Each number is 500 + 50 x the weight over its row's rms, rounded and kept within 0 to 999. Layers, rows and columns count from 0. Numbers have three digits each. The size before them is the row's rms in percent of the matrix's.

# layer 5 MLP gate, 704x256, rms 0.0644, rows 561-597, columns 0-127
105:543480507476509413434480496607419551498494381476512453461518498628543539604513521504506415542393612456521532522498503536573532497352463579450523460512499567436569570512517542450581526483530488490517474553494537458607441468594443421463541539442518473410502524523542492403546448515416520450512542462597506613435552484496593476425481469573573529416517446402482547456481474553362562497590
100:508449587528494435426520502564536545540474416461616417398522518544618518487409493467533525555578616568493528388482516508440484503470464428494506468504509621464474519535531504597534459434458423476522484512505460375465474497468502454497481416529521482532577468458414529474400523460585453529513450593487492394515465546467479573487456478586461536470506474496495500476545529504372512573562
095:418459464457479546532511533483419601494461487470507502510504549494514563511502550580420532450461522468629488505505512542516492441529508536458525562537450574593508454540496515447513459451594464489457469443485481478429457595477536536500535527401451516456520464565507562450476475463474461560517475500546466522424564494546501576435454466568560516398491510489413497462563512529656586469469
109:490453491612545406528627551532455551401466482434521627479470539454491563641523533493493573497558526501575499471473516500411432445435464441462484464454509539484450407469465464478535516418546457526506558449525556440580443562504544522490501588456516510533418466522439495557470528533501511467439376546469491609500478548443588466474434515474494552436466509519495525484435470516561509587436
104:632567486611461505579515526520495518497464555425635511484530501520502542517471526473507434459410653600621448509563499559402515439507512478518534517485510459405509476499514539428492546506501422511473457588474449441632385569456426463542523524541523536501454536413533525507534484548501484483579455545469474474519468464517529538486462500492552457447441539437507430492407528548526536524535
099:504546516541533518483469430504464451523448468521526526466596523512603599546594522564434464449503538524594459464595468489500501439561498478535451560496532542529422441467594490526488490447468497533481469498347541403530493556492506482459531490526458485542447444384497461504525555499510456424622527534492533572412431523615519411535435479439470480480434440548510591541500422483492492493454
100:474554529517528515543548575517421493482481528490606551585488525501488452597540526476482559448502432509583583536525468528422461383476560444459481526462535546395463451405384555452514503458414515448497543554517487516578487568509484560448497516491470526457470429515476521567464531552560476449572370558430495507466399519474554386458484544504467533504479473527509510488508543441406496561500
098:438446495548552542440574543458476441503468528484526566534510478488601491497493391429538519517538588442503483391471547534548529498508539443560500509423660530475585525500557557504557412503493515490510531499567483581465491454510587570563513517410511513474497453465473517547490543549485500488442573546522550444561472527430590463427473526569492562450400479493450466467533430516566539464499
095:506400496519493507512518549570518535514502489426512647515486467528541414485540544475545528479532531530585492545545525576502489482454500554523478514499511533503517466515585476503507455524554497464510525552461473442531464423506570500495393487477478478550558478595563529497488452482547560558479441445504496486442321487489512520499452564537558526400518503610429574500512453517467410552464
108:525458502558519578476511449440411536534482426499453413489498620605495529521524547469519586552553517498490597501536449470502512396461462404542547430524576533499437521443480530551387546512510547450474505483503554512461543535551604487595399422496519474451530453565511580470521574464454526550489535432460434506486500572499589432502475530502488510484493438593470472493519517527531502531508
096:600618511461575560517551413499449618541501449555493537611521591520592476514488465469537616509499465563514571603521461452507448489594511528508430500479528493524468532523433507430509479479523498530462456461490544476510480505474509451515538603439442462528519375455585440520464536482460499467545484561503421577577486503515493426470587499455595434464439537427531494486516498450475511565534
099:504598407533548539628461494539495565517445532516496483473450452539511497454403461479400494472472585488521427513533555533467413434491446536446462595501485587439531435509593529415457437497417466472502533581524465465522491485529563518524478518421491474436399541509446544542508554488464466548498626515431501487473481556439470527427417472501443589514379557490538589492472538512465491452532
100:544470505501528588443597363478507463512436406494492490508524509574576419558526457498498462582536491555494588509424463477514528560502489437521444464587528460517505497549523518585395545508508553551535519582527484563431606540519563458500449410472483479522474547588542490391509484562546413583556556514541451555441561572473509504544475469488573544436541489533516444570572501515549530531384
106:506556553491523502520478489502459566478507364528536507354555528481535493437456583608488385492464558534459494526477550470471465524486540574437530562485475532460505482503496596534436530553541410545561524614399510495487555497485529393474457524538460514467512560524587513351487534511389429514532535520441544525535488446580551500524355468547438553458480522505504598422432466537548440413557
100:548493486631428552513574554496506490424453556556506631528510420497543474461528478413534571459535440454500590533589456486515477457443462583445441619392549533508544541435489557466656496493605480531442477511439502559483497567464538427462430480494472453579568453499522497463487519467572485494469547651545487526478521585503513570511486542461559452478417488469552493510540479530416531459535
100:499485528439532463426461469538516476504487488548546572567420442559522509532480494494514490423522510517467467507442465605532494477574432457492389423459615478466467469454576493475542587486557510507507566560454510536512590583599589509518476576492571505459523529530591482533505583516584517436445458497535561488462499606542515462465451467435608436466530522522523430486525449462519478512456
102:538473563457582566464524513588498475502496463448468530410511526458533480493493556455452562386493505536428472559458536501486430455484465533570465575590447539454557520454555563531502555457587582570474447469523463542491533515516557492533465481490577505467486458563505495445511556436566492490507464445541458501508518539552512494467461476566466433498426473541468472536491423538571637525390
103:485509352423514535545462512528556461466510552482479553618469605552492413476534544570468458533437508546531450578469507503498510500527411536521480579507485487498500463503476432445501510441496425512499422665508566486610452601500551410515405519454608430552532513513540518362585480508427510498414530521481546556481432474529519517569386372474484585500486532421594451491476520536511504541500
103:473555508477548490523424522498553429541400483470543450547562450509429475469423482542493463484442532537478546466405402527469513514494432482540459536527536577549472516546487510511514650482486435457440510471540475509491396449404501491503550516455521464426485447598506494414539473569478507468447450491490497416480486528473593519496417353552530536563449558413472494450456458501456570482497
096:582514516459505468572479514523577528502468471468525507577398471494534481545531452432533580542499547598628413506533463560454495532527428456438458448486442462487491499587492506385534480512492557473519448417562457447611454563626547485477504514564560436470453563547492532526458464424467449549441523466554414537472479468464513456476530436483515462389414555332522454472506616456485481528478
105:506564611573556434557550498608504475488550462405548485482454532486567524494457530497484440578532442578539495452516524475501459480435527491504528570526573540529490544511624513376442544473436455540424489509501604462529478571537442530482517424508495460506528535393414533408522501460473587481455457423439532413465486539534602504490434533580512470432495480463548476478427473527492543449512
107:540500532457484465515543588552398587439396514448556537570452378518505494602448680495569574515539573464503473505451519525500528476465497494492464449485545490390522567519498474429560589492456525478520648494503473424562508558512537560466470534544527511533459488473558546609508563485464506537502477491506460534489454477548563455505462450594486462478524481382509564521552395623507495512484
103:430528520585481488466470491531493514512516481477593512491479442533479481532442539565486464464469559517493530458457433560474399391455435444454455525445600554546507469612519583478500529476561453518492498479461538459449540570437592553538490505535604520469450536494491520473491449516461407393401528502474468519480486597473544527548433508443519399440456447492543466404503485519517516492479
109:429552484531534476501532518515494460545527440499478540445433524578514552418546454513481524581491556508530473519448463581482480507572449433501519475500527504506432380554397493460486445442457476471501417490447544437508461409441463557489481570541613562557556520619551529398455528592504548447443446565539458614521542541574493469542427496506527456406544533433548496472469533523397467550504
097:515581490521524525584482576478454556491533496482572478428524481434458453587488511483548476584386572427531572526447419386472492485462525564463582570447507498466512530460432548487501459471453488510438491555488478504536454563464492470482479464442532486553569563481509547481533537653512520486531511533446534450525514462473544437540448527444494521556542581487535416475518506447490589438478
098:479486565525454532551595562531574508547584453537538407473475536516517476444460476492564453509571399526473478471388515458489446581516508458460427508399550552516541420531496507551482489503464623485518458540476512467397434572527578508451504489416431634486585422576526473440411481488435546451475417500410515576479467534493410584532453479446540464414541542478652526485533495502469475492361
087:527484511559454510475526488476476437502550510436512520466438584588480534537449485538514478513506456537531429478400506551410534466514443512484412518567411488477545438455443567494572544365465488549484543479486480511515523473502545478525504523470541574519503507492383529481367468500517502568468515545420510543526561560494478548448391435540422450501562546540524554516394520563519512522542
100:494459475546502594462474556532456426452433500446408524492544496451501539581448521548478488486433486405475489449509563503605476522431506461412522438472627517523502483546502451442427547483520454478548616440550438538496474559477479554594432545614487548497531515532493517568527474502544529419384552453449515590502541467533596554584464517565552477505497612463452514524419522444577515501395
101:511465505497503488491614424522571538346485458500500558507466518506538535518470467537506502479468513438579450405478497576558454464459485523547508505582436488592445518471508546480470451448462431485535601498456487520443531591562480508465490590498434513542530485524524577458476518443531418394450553460543577496453454587512618524531454491467470467444577569437491577560509413637512559474481
105:593510518467523511558450586440360523430499512547528426547463511487526518490440519449414441488477644532597503521579498495513501467553495476548505493538487491546469410630482517495488416533466476541463470544434547532543474595463523484468514604464486550519575568548464431517488528588498482516561552510606550484407459501525472553432402475441407489442475511479580503488483440452507484402525
096:506498541424580445447410528514506470497534473547433496534528472542482512554574511514519559449367564514508515596584538501373464446485547548506509628563420417551502471566476591398474495506481515495432437554410507580577502460492524484554512510553523461426487530574529442443428443467494439531515439483487430549494518485541398556501452510523424461412510601440405444450628487527478534442540
096:565518459514561474531464540567377488570540476539514453515558547553543479464532454524502518515486443505526477506446550492586441536411489492469471501546541643467580496470485519480514525479463574488575485558422471578581603545543447509454441562491511606416432499406454434539485526471588556553457514541538490494548443491437499407407491536460529519500456500501579548493490538507556432531383
096:489537495463502573450562631473579465566545354437478604476506521502556562561549521477470521468508447471473538511519568409548494483538429498471400509486519512439538519514470502404463574523555511524528506511534465661498458551517511560560494556489562518555443496586530445392486560441592510434546464542521454529517535520517528500460497480509496481456576492546609548488459474501578407471468
098:469590520495449584449484439589525558516524513455527580487512483507574496433539462594524477519484453553518464497504503465505544525408498517539459563565531496482546452521532522458471521498416405508532494529545510536513507506593483447475499519368536377536467570434463506470572495578491529470404508477461415524411488485455547456469447506429509436462492519514466546500510471482459487473397
103:416486573501504516457584466516465462560477400500551512541474467517493569655535474532525537502489500522465524387445383547522563420421605531481474496460511508577525576584552560496500517475479559530500492501426567579447464586481482473466481482495551529525519501539516516528502472553569473406505578487529465523453447586544585477432408495465577499504546505564387519407552418508646463489532
095:510526579532565505583527493484482501467504459503500508436589519545496545482486442546515575433444460518585448533459542409486524559422500561387519572532489516556620487481458489445444446554492491589499510542504480559432504495577483496572447491534508500550490448522482458495477471556374474428479595532473542484566470523447476476558400524396501492483488597467545510525499453447623506566539
102:570537518547522444430525462544546492455488493507551550511478585609538448514404507526552511431517593426532470455398510571589411454467476485476515428437633576480555545497457602479494555472542507489561527523417560506513490518526444519452418523539457468471487432492544501482468481483505486447505491507440437624446505464525518523548440435452553548471535473565528505535620494470517487491526
# layer 5 MLP up, 704x256, rms 0.0607, rows 561-596, columns 0-127
106:621523420535517511465494529450397475548596544604492440446476542466576473565533523497545421466411477485499658510544569488580503536454501547490555455418562482609515560466526415560528578471500508425463575488485563440471438547511529508468482528539407471488581474524562450546531543465483550485497495464521500463517511429481539416453561556489565498512519489458572514530532489421539441528523
099:560554494475553469465508558579489601500476468505476509483503584453508445427505417547526406491448394570509468483435433520446546422503505602452546435522479546564487550511441487504463567588371556505511445508515555475494506542557485501473483432441461431454493439522525485497493502523418499504557491573462448498601496445434404400539478489552531445456519440459558496649454557497449486429543
097:573499579466477514590486522534465427655587486480612561430486446505554473512532462441550564523579441485509545461450508514512519425453508497549499578507516583438479538466600515503703443499519462493516464517480479449515532479497531508455425473504395555404460482466561553425533482506513501423545467534543553439507469422525491508450566464471510519464496522511434462530515524469556466488535
097:464477433521505480521537466421499451513526444476569513468467460551409502484598559468503572489470487562431459426594513411338493524449501488459525512465406453420449421498576509521477541431499487525504425473478531535552431505534418488541547488496496538443480478526454485484492452530558341634555495496483568489489573502503556472541476492540573541414515631492523465492503475489581553460519
097:594469410533407527491487458434440388477587456477515519481519429373516493606532528480549511482452419583457504496464574516359530409461442567519391471513449445470503557470525459518541525418403515437579535528464569504516480493493478473464486509594440523513490465485494445518400566523458494484563464464513511390421427508458552520419401492495477462557464538524499530467501403580454513427550
100:536525454472531488470536528504507442474623497530541530480583501553420424536518617522430511506522525510442538506566661474540496574469506526426489618525430466494484377652535532480510491590524504483447484470558573523475416491523395586483520610478438541541488471455480507423572573601532513492508481470401460523473468536505440455489441560478494389501537496566539407490534473548521524548537
104:518519437627616453518546540486571540445451502441533482439566496585406465444473429559440540534517586512492484531476546481586541477522394530490428515546444428521437495497515395430510411492545480505486549515549560505477447412542458544425604488466499526559505523502361512529483488601491525532501565577570505463502514455547542503523455538505450575512413526516533456515491537539505613526460
097:504447479390506563513496427562428536559527459484514490418477492453473530557528478572525528476454558540457480500442440513523520516448492499489465452560530541396449523555509454484513468488429465440485597462562495518444480470621564571571517568522561612437501571547569474495422430519545532544491547404425512530617553517486444378527500476447571411418546580428476496547494424519547567512434
093:503493532450519496489455546529559432507480459552568484411494485513418544460548386493542556475592418510537517572449525504552497573444452456632523480540555470513567511448517551550469397486557530503478479505544429565458466551413479484485560554508455526631481470524498476491557585470540441517409584534362477483484384523386539444410522499506507565606583534514597506556501553550474557510473
102:442552504602347436546537506511438573537553455536504573440539507529484559510492522549575484508455425436496528544476532441500413458450480448469506423452462559496514494511519609510510427514556494483402488479525505516491480491488467447472541480510551558496556475478525601565488513478471514501473399549524548544447482518494515602493471524562585542475529507460461436458466505407453526538462
100:556482470588537538424522555431468624378461439518450490528420473524511505497447551458549525440437482509495541506559528480517483569517504492563535574565399481515470456582460581444535446513500517588480594506545526547416502516531570589547533527512503494528485572492417468417407525490527447517476541485492442494525467474645508559564489566472453399451527540521477575467522437521427578489497
100:585477539399489535381502448474484516506417513567485504559480561521508448508461439428513569426486560464591424546546553540535473490502473568515482529474473399443576499472600489469513376520504509461516485427469448447473456454499543496491489443548601473480431591650494496413453531474429461388486517496518464517447577484515484613513516448534526501469518485550468551580501432515390483574527
100:521525523545535515479418550491462559461520480472516551519532438536439504518545491536413579472519542327455480584522431494428551493414481513537382519525488466477515504437461487482565552474419505528466438472430438458458489479425525517417502457541514525446382475477560449490505487534541511510476489460611533396519524607445452501547529446430521557495522602501546497514510589488606393559504
102:526448524506534538449492522496524512595444475592425512520517495474526440513530374437509499426575472421480573478543519486527441459486531540544572496464466513599531494464527526452543603579497573584480448471464554617596532486432462384544522458548460455452535492487503455446572532482454496408545533525519486419559522389585437501551531454455512460518415497498575482528525531529517495480440
096:501503487521478499487537556490572517484489527500479484603446458463506500457613453462463585548534470433527476610505398556461436528471500564490464612446489449568609441447430425489523505407529533543482473550545458558520485565509409433492479436501505516583506451524518441453491497505525540402414506578512419579522512478431551518534554466391440550454527543485519490481539569483520474544427
101:487503465608444553555487434565489487522553456475524511572511543422484462529459489371601462567528509601531488394489504528427506550548522487400501488553485397527542478497549529495515483462555483441489591532516487509513449495535492510544421430523505420541510444517520559500434591480499567549608434509467570515486532437459534514496495490559485482482461496571449514496463589466534487482399
106:401509485480446429475511473443405402486481474477568492458533538431435567589541496594540560565454517511442496555500540526417391410561536432434408542447454464442510512519451567482588479495603499486457513596456594438475560504533473567485472478471511453520478522569470511528548511445486497517525469542433521541509479509458508551493455487491481586582634511646619445433477576452465494561486
099:536583523437493585413514405492516555596474486462439512461500528612473578492584427473457508490485520504459508514537428616419552397597451490540468420481533489501501510404487487579423468520508509532509430530500490472555523449512530547562519451533469489508474571476505513467541530475522401412466536579532419595460479457508414439479504483523439449487481461479527498483540546450462402537508
098:571473431492547465567488454501478412474470530492469515488538484464483472506573554489489465416560425482507473456523512523465457503490551457530474422488479510415492487471560466502471457550487458550545447506600629488474528427434500458431536571494566391504518466461516421497505510482479445473498483608493530412517467468371612461503484450454443515557498443603484497480403529478444480469433
100:510511481518480473497483569504492461595485470562476497631541560504557449519535455512527539379490450523413530520511504524477530543633595514438477537445552482407417459530537509471562540504487466550510436502504503495465529450414510610477478507464467510474495487535511512481502620518527519554535470539426483502496442474461479514467577471468440506550377458554588490552640463395469512529501
099:499531469401466502500472362438385523542477443534483499486530546588550524535492445445475474448447420572508566562539485537486429504531539547492600563496541500507483502462519522576489455499503511570507484537509419553477550430476443508539587502522549472538508527512538568499522526404511486411476484562512514514478493542505588593516465452385440462504578487570513500475521473588533445671501
100:577421558587469548539576543503556453541449528540444542624487551523593529552484485484519543528564473504580514439544545558508487461502531522444561541482502493439497513428542520495600369429582364575425502441543509476513627507504463522543500571470440449529466495567532535596453488580582577473547485416485523512470451459452539412474561482468619535413512384449568500506398507512554540575564
101:516601510454456595544604573536544520455519491553613446393561551460419458544497565497578419450515499477579439455446596484499555537551452573577456517478445504514424564507594480481540534482432604434519501486511556520421398536410535444507512518554461460576498574520533542386547591530406503414488505465497487500516515496589599578566457491410564465423486561475406453474465389479445549413516
101:453535510541583611525478457447515425551508455389492544513508492513507431418552524520561501498620496627544412504489426628533497480462568460602512510557587455496420399493559496509492539454442541484522565475513546502582464506482623566463412536517572510458520477594490546475506483610582450373567476537433455555519436485565445505520484481501569518406483412494480510512508455568455464505465
098:560483512458556468504528452509470490501533467502541509465577469524570505570598469516527531518432461448466471527484531522531535559493452490470566570522535526549538579438546485475562472431418546562474522499571501487565521598413478447424532509523448460521545560514487625494464486519467593455442452526434527456558472523592499519473495565477520535493553527377650443539478494526477495454495
101:443456452447563464581481493464524491415502486542525527440513494464436472484462514559588555489571494484556530401500514572516548489493442436442469492514527430563429466561509478520471549519510474450524501460437518428508475481457557573420525452518452452567554514456513601528521580555447524561509514472606496441440434512606488345476487453458453571558362478556397542575419412427504489491470
090:477468439561509446512570584516464542530440494508483497560543477532562440503481497490553436507443598469461563503562552432535517563483501414481546517416654620436542568492506499410526578599482563489587480460507518502424425603542516519451503511521522474507497385543623516482572552487471399421535573541578530485495533531464475561523537527527568530457447435442486495565535484500564489363355
101:564399519479489480522383517483448643535457542492530487607525475411529549491535509515508458527438488495546500591626458565435591502533535551579584443429495445445592464508523484459500520528459499519549449566487455453487465475519495551470458503509570479490531518459491522456545581407503483530485496545539461516494446542481438556603498469495478476562443490569483513529528474445503429523588
098:489554508520428513442583453448439512517482476552534520486559554443528636515523477442560423506580449507470537556535466579429502497437602529550442453414452494446487470409434431561515383525511451462492502472548462500436434497532458535400576450443517536511517532529493433611474478536555516573510547421494603517503542535468514537462596525597490513450445479568529548550496538395451427528534
100:576518380531482470580483494447491526475512409497508460512461438457490507474464503420557438469598541540575494527532485491529546535510508552567540508508443436528421452473524513458514477439497338547437503451488557462562448480571495526468504461531519497467483460508451530558525575536505575415491437449610481515576427564495477465497449554492462491436456387488649531487505510498506429561485
098:439519451479468506444537451576433550469474422486438536477560538527427431569461513443576521472435539499551499501451498463495501492411475466523505584473524509606591511492426564530547522493489550598492509535425461547497552486583471502475461547491504475472454492386576489443445368494428541434523596507482495461465399406491494484514487454512437558541534505534503563535449465522486512555464
103:458517519484535447430438570432441519394493529466518501462508526539402502482471512482529488490554569510430508458416491512420499539471514533345421575482475535482472430418410505391464412586474527446430510512556568516468515440458501540447595505560501360526521531518532608493547426486534470476509561489426538540579540536488450545534483540554442489500460486505468532529550496532477536435528
098:533544471557451498502519491453579536496489475518446501470455425445471505428412508460536406517508499538573452476560463483556525464471438584515447431574454504379459499524524506493591497449418432570406550494468548555585414472539572501527587403570502459510486474461544456509497469525441542429599594510527585570422483475574525510465457509475531463535445562561408456574412485586488480422460
095:468521546437469545424492553548546503469453474518530485606513555544545422475494442400555537524581539485472527453464480453598525514426427505581461318592521461455435511537510504481475527466565483459422495445521455529420549416570644491514549551494428523442497495557543547519502503469539540474568499516439540555461452456514435588513533529543512502485552466576405495586488526532522531469538
098:464514467532447480521473448558435443488468462474576547518467476536565445475501415285490530510487471419429521552434546530499524555429505476513478563558522526465452467468546516451520414542489550416520451495467463562493479635580434521523444520500493511444449483486480427594543483499522565481527435467472448532486505464450505472465524497556577480350478466493406445508569432517470525525537
099:522517494470553524506533529431400452503460493511508490512524451495560569567490429517486530463544516525583515411490527445584477475555440449440513533501550467455539509628469510516532499476503470533412488475450560416595488473522441486536564529407479461494550514597434552521477554557589548466441479505527616500499472471455553466481611512529489605581457526458582503505401551578483523642456
# layer 5 MLP down (transposed), 704x256, rms 0.0584, rows 561-596, columns 0-127
105:611542486490610530490522542453500381506416473536526508517508511466451501455442559427457477476516539473488494480497474472489506531477468500556529526568511442444528443549490479566537471513383535520547502494535495531474587507506536539479472520480499544598466563489426466563472511490511458555458388435466413502420460602605528497465482473475533498528556504499611542479548546544464519523403
099:482475418517550435529548588512513543502553425396425606539450533450505543446471525411487534573454482542475417419507401414489513464512586565453443515513442509425444530519487496538574463489450519481490470461417543452574496517555452540437508506466495418502508510549457432495530523470441623493463485494511482497543471527491453474550503548491503372518417503518451491517480485544407454509611
098:526459524425490475375480477537577498464473408524502559437588520532492459550503591515561513547503466542568484494535464450521585537481499495463522409525507488580595458480511520549620529514563452596486472559501521591543554529567491458488416532503465441541607472453524489436566543461485437468440587533518449508537458402504462470417548540572488510543524466454513411439589479466428405508530
098:513511541691531506381497498591469566491490487482394448549469535412433545495449444519435533407532488415549520464437520481553486498538488533472472586485498516493532466473426427525476446481507544494510539518521496468487412556528496526575436601471500428540419527456393425566502410525463502440489473568520568598423507454527449432481572492468406445496508381514501547455525550557441566569437
097:400578544467584540482557485386501469504535670547501422488444542467541449374586490483534537522540458522497540463443574557553508528486469470570464481541492492520514560527523501499438572501512518479520457459481466445444479449562524607563472426507518489535499508540511455581481594447465487610557512517481482464404487522460567529532483436596503464543469524428418567530555435582478565575490
099:517400487506519514556505496503520390526522502550548467595478459613461463488482555417503381501646502463500543535531491483456539464513500574490490524566515543493464547513549496470596484552480492518532512480438455545510544584499347414434586510476440459459455518467611449528501475436504460480633474519447588467497430541545482466497525545493527603433511552429544548535459523470549491503500
103:563462456455493490456554497449498461521561560518471409442472452520581463458465469563409517565489471576450448509532494482418484497544461486470485465513545521439512496523522499456356475491399409542426485527442475409495499509503456454422437448566448512547560473572397551425458423478515557529461435518514495499496478505474447613559468474511502450445471581530491557425423539465479437497568
098:466571637424507522531495554535521485473545585511469559464484499440518506495472520473528487470513466532503501576438504583529474460448549545408495452434477478540477506576506547477556510448420586604528515454509536510347461582525613485555514420522588436526509501472514519538463616586498482512550449449437517502533545378460520576494488542569496587516479470461483526535519558390579495568478
097:443483537482548455487458420509563524474344482456518575430485513502443480368516619501516514403503485452475459510508431540531487535510525583474590481470483617493600514496501461495620479492524608503518523534450519470458503519482534552411482603464456520477481591440539447602487533534533461466522506539510593469469550413543462485618554504454579562471481438415519376473520463502418587571458
100:427508491485463468505467543462461433498531522468567547485535444415503512472612488528487450440461517533489475564421528522506514487539514552528575476564514548501425482487497553435499510427481553375485561490502578556528616478486536521433521567515565470496465525460430610494538583399432454449556610476539544507546518496491556606477510523601514527541610444529513446430523439514533455494489
103:583534517497488507437446524486469506452472432637506516510460463442580464515524534518428598472467505560448562563487497462544532599475432530435530513506565495474487536495495559471491584483526507528480550516470481429485492526479510502534460500433496441516494451512520564454489590515562494544477461472542530499542466522498527474459502455474520481540523536378496485522439458510436510476457
100:519537540563445447523475546523542598535497571475539480612494476498498543516449512493464441497508546501490487472478500461593466528469526538451389557517452433515464510543559546505392507491449549448542517491440487403518570487471412429367457608508460515480508525441522473430475469521535558398487452469539437506532500542490547510529427430387540555549491537473530480509524415559464510516599
101:429433488513533428513484449403492478453458528532456455495570498558419421525545590592501491536489469471536520453544479529433503446564524508422442543467534522498459372499539487510534495528483519466483373495393499533540449497431414570476570515448504577470525445541552482494543403471558618451414451478569487493470621472556490499512516492474508513490507428479575433452468520503565446500462
103:537456442449454468598472444530467497506432514398446546477414423417434499446552514503470524471498501468487484592470521462524534469439486450440474484436378521517471472589508493521413604511407554559472445413479468503422596464458493515506509485449405471568516448518517492461441558563617582565528483396487482622523461525534529559478488464493563562503549484447512480509481522558358491524527
096:512522457540515568527485450424495548473442528465509497545549532515492487468480510593443498538501524412497447491483524477497500533482427397622513493561573553583403559522439512509476465518538455437496465377501489401472544392462540538491438598495501612576505570512478535505465517434550575459553482539570470571542539566538477531509494560445476582489504463453466449452451446438515533447463
103:505482528532538582560527464479516484640514614553503517575560532522543488483484494489505518491531557457510504484516495506477466436560524562431473470497530560495519621509482529500468514509504478465566550528453532470471592514498537613414511495452465521409472493527497577560442463473527538488493430513537506391532624463553432471432506480431515518381484541503443602435553570482595383557556
104:550488435526492507408515464425360447539520603466537604372434603432467580503476417514473523503512513548531500498531439557476419474499470513497579492428542537428498506472447527492448480505532519502525477556466517437468531477528472522488414468411471467539515511552467544519517417440471617469505480455533472498439490524632490483569482603512472469548550516492518608471454547494507555566502
100:526470462530466415406469507552384519530439518506432457576493534579565534536529484516545480454527448503545496422553536556499427545513466613478429520462562509584472510494523544455487544526445404550489475560513557455490585493516440440455499642492545542442480457467512500550503442497549464483527482461386435417533470455553537547479525482544472558491532547452454579488471438471554478556500
099:560466585480473443383505492492518551551459489511594527455463510530615475494496509438513440560381458583540446427512537521473445468447536455425538484525470522449495485481419510481463484453451627497453413567446532441534524602432513526463457463567474491411481499543591499426502559491455531423461604500521493503513517464405469479387590487457481551503519468549464482530439470390526488560559
100:487467528429428482517504515508520550431469532492495453454568523448521442582564537491468488513422546492473490494490462449520469482545540524478518525455514437537563525475517484528457498477501510407508471559526538509524420494519528490573462498478501480559492509410516408521515504588541450527459484427407479491457496546470542406459407588454605463519524601491527512565497527537471614466514
100:400514461477476466594510600467490569471442556520553471495572518502568429596526614471512456500581479415526447549548417498492501568550495522475492480456455591489511512593561514542467483465636573491460472607496569508545550561524566607516548449479502465543477440561517504536542507460508459531523468573505488498476441386536451499586568411421482377448458521491585461500405589566473434547511
099:532420485417521634499552513476553448425474460485497517492424454480533468423614535449500537516567500599534446440574586529534558502453534472470507532546516555502500592453517420550489631430459550571490575430434429531428418522490502391496465437476465541577493431449479480499440546550481554566574510551536570440522468523436493423531463438494526486575559536437513548447571475522521518450452
102:489480612440598454478490464597472605533524520425516586514506532517484582475411541481550530546518457527543458553512548559474452441508547528468456457552570468549401534494529509454551527535529464552482536513537477546437531532576445463506517532537471439569475567434459458537539426498405538548502436457438563486486481470493498489521555458472485489495492501480414528570637481440427450441478
102:518485515461552411490492503435393475508568511674509555493535519550506454529526545570600457515458513509513442467462457487573527561513416469413462543562556427478563392513523491477497474553501467468587431534401479566478604530438509578461512457462473482538391500468546504419531498580501453465483506559541517547518431402470488465563477508493525540575485520507537508543406517472562472484515
099:586433485544494566506457448468484548535485551591511483423544466483465497482520552396407554474533505409446487506481565456450462529560518397531455527482471501470506445464505483486499432486558518446535429509551563491505475483479531567517570512445547549564512484412542498474564591469526576542447436493465409534452578419577549531517467464538504422554528426642464540535445480523519457496540
097:489428540502582406480392446505511441502636459477561492478450556455504527562572482500537544470513437450589498470431519487585462444457618538494536423484436508489501555538524526497469511577578524407441536570547521582549498476524475415463427545544508505544510532526475521506493518473502560466575533534506561498477512517534532446498504547496495456414449585521432526428535568431536597491496
092:538485445495415414478567474538460574436521491498525490475491520482543515500486464436501504527310471511487619553437423524449537476489438411529484547439538607504492578555508509444467499618414472549541508524532479557567456563447573506533503447508444483559549466543568478565459489546475411487514499521514490546494505434472483491535421521457474528425475515454517569486561516580444465474414
101:467523511469434386508434530440562438487512513396471534531452523472396540549567476501480582424444501504565465528464472487417513519517464563485505493526504579460521448534427452464487507465465506509495489514625488511475456573499573545478480479534431444563525477436482484545501436487399570468438504552410498483548499483464447488443550393425487472412519606450553437552485513468506377445472
099:527544578465533541570529470537406514534483499497477471515489502436477605568524471483458483507449400459522550380501444512471502497533501388440501482552478483504570480614463421455458529549638515475472477496563548506548465494460554539468477515501463544560495558528428503486479490470400558518474486527496540493529417408558562640436542526468495518577497554558494485522418487573456480533502
101:499481445481537592407479480480533504486491546492537522436393493546424496488521541527481422436496528466449475566501445489518519534510593580514474489481515461507494580633494554474441424508463513483466546476447556571544382469525562454420528520427553406438557450431518581527405553486498539420530529512577487540540532530496524395590514515579519549593556548526434474398486477553519425413500
099:515556435550456457517527476498522549553594539483478456520559478487447565458525453430495597435576507572592556497432431534510519504534544423509487535516505563514500447518538466467439469505498494524565517560527524412485485549552431536542542476545437492522407506501545500468498520458494532518494501458531445505433577477496495564533403545464518508423465578443451486491448485475409502461485
100:510435592456416494464557546499445514503540459662566552494565467492460504506551498498537458439496526414509537508426523494501468466465500479513459414509534514510499470490456509492517445504512488556450498545566513497458537420522482556562569497505564595476483583521377474523585549484518508476473436480503485502459376488477527542627503480499522495494502485471469475510509476548535459453491
098:510554461435488349478472496507576547474486546488485500598614493434537499547513560525406535430516451487516449513426484486546482544548461514535477443503478424544480490537560569500488508538541484500448441470459494548513561529509495530545471556437550482507547448456537472461569435549462475481607540497518628555435442576450526492433385566550574496619470588475513418494515492477537506536551
099:497557663499528413535456570521520502479516496498583434452493425426528514585501471546548505435449456490532456466532561475489552544479466458474488543394499489513463483517508559443509522469440535461583473504555523559474461413519431457490464459427514513558563513436460499485611405498505484353482507607491417488479526518479430527543522494487575460356364460493478558451545480495417422520505
099:589513528497579446559509476521424540348506480426481508542493472498579581506515490415495522553492517453471502511453529473437544495577580477438534549488506497509471505568381552577517508550539518481509499528511480443516501520622527623468475473442483528407443524492473530522510511559478455444485441533640526572539488577486564544485485511458606509377431468453442500561463474517510556612444
100:496490519481574515542478419483411505511583440546548520471510446554404531529484526488472587529531421475408543521540516426470419486555458530621482523534495598421444445551496496491448512478533482485464407477493616452517473523551511553553490505490437540474483483486536439520393515448449525507523435550496435511630550538577510578544484435469484519488506546438468506601597496478544451368481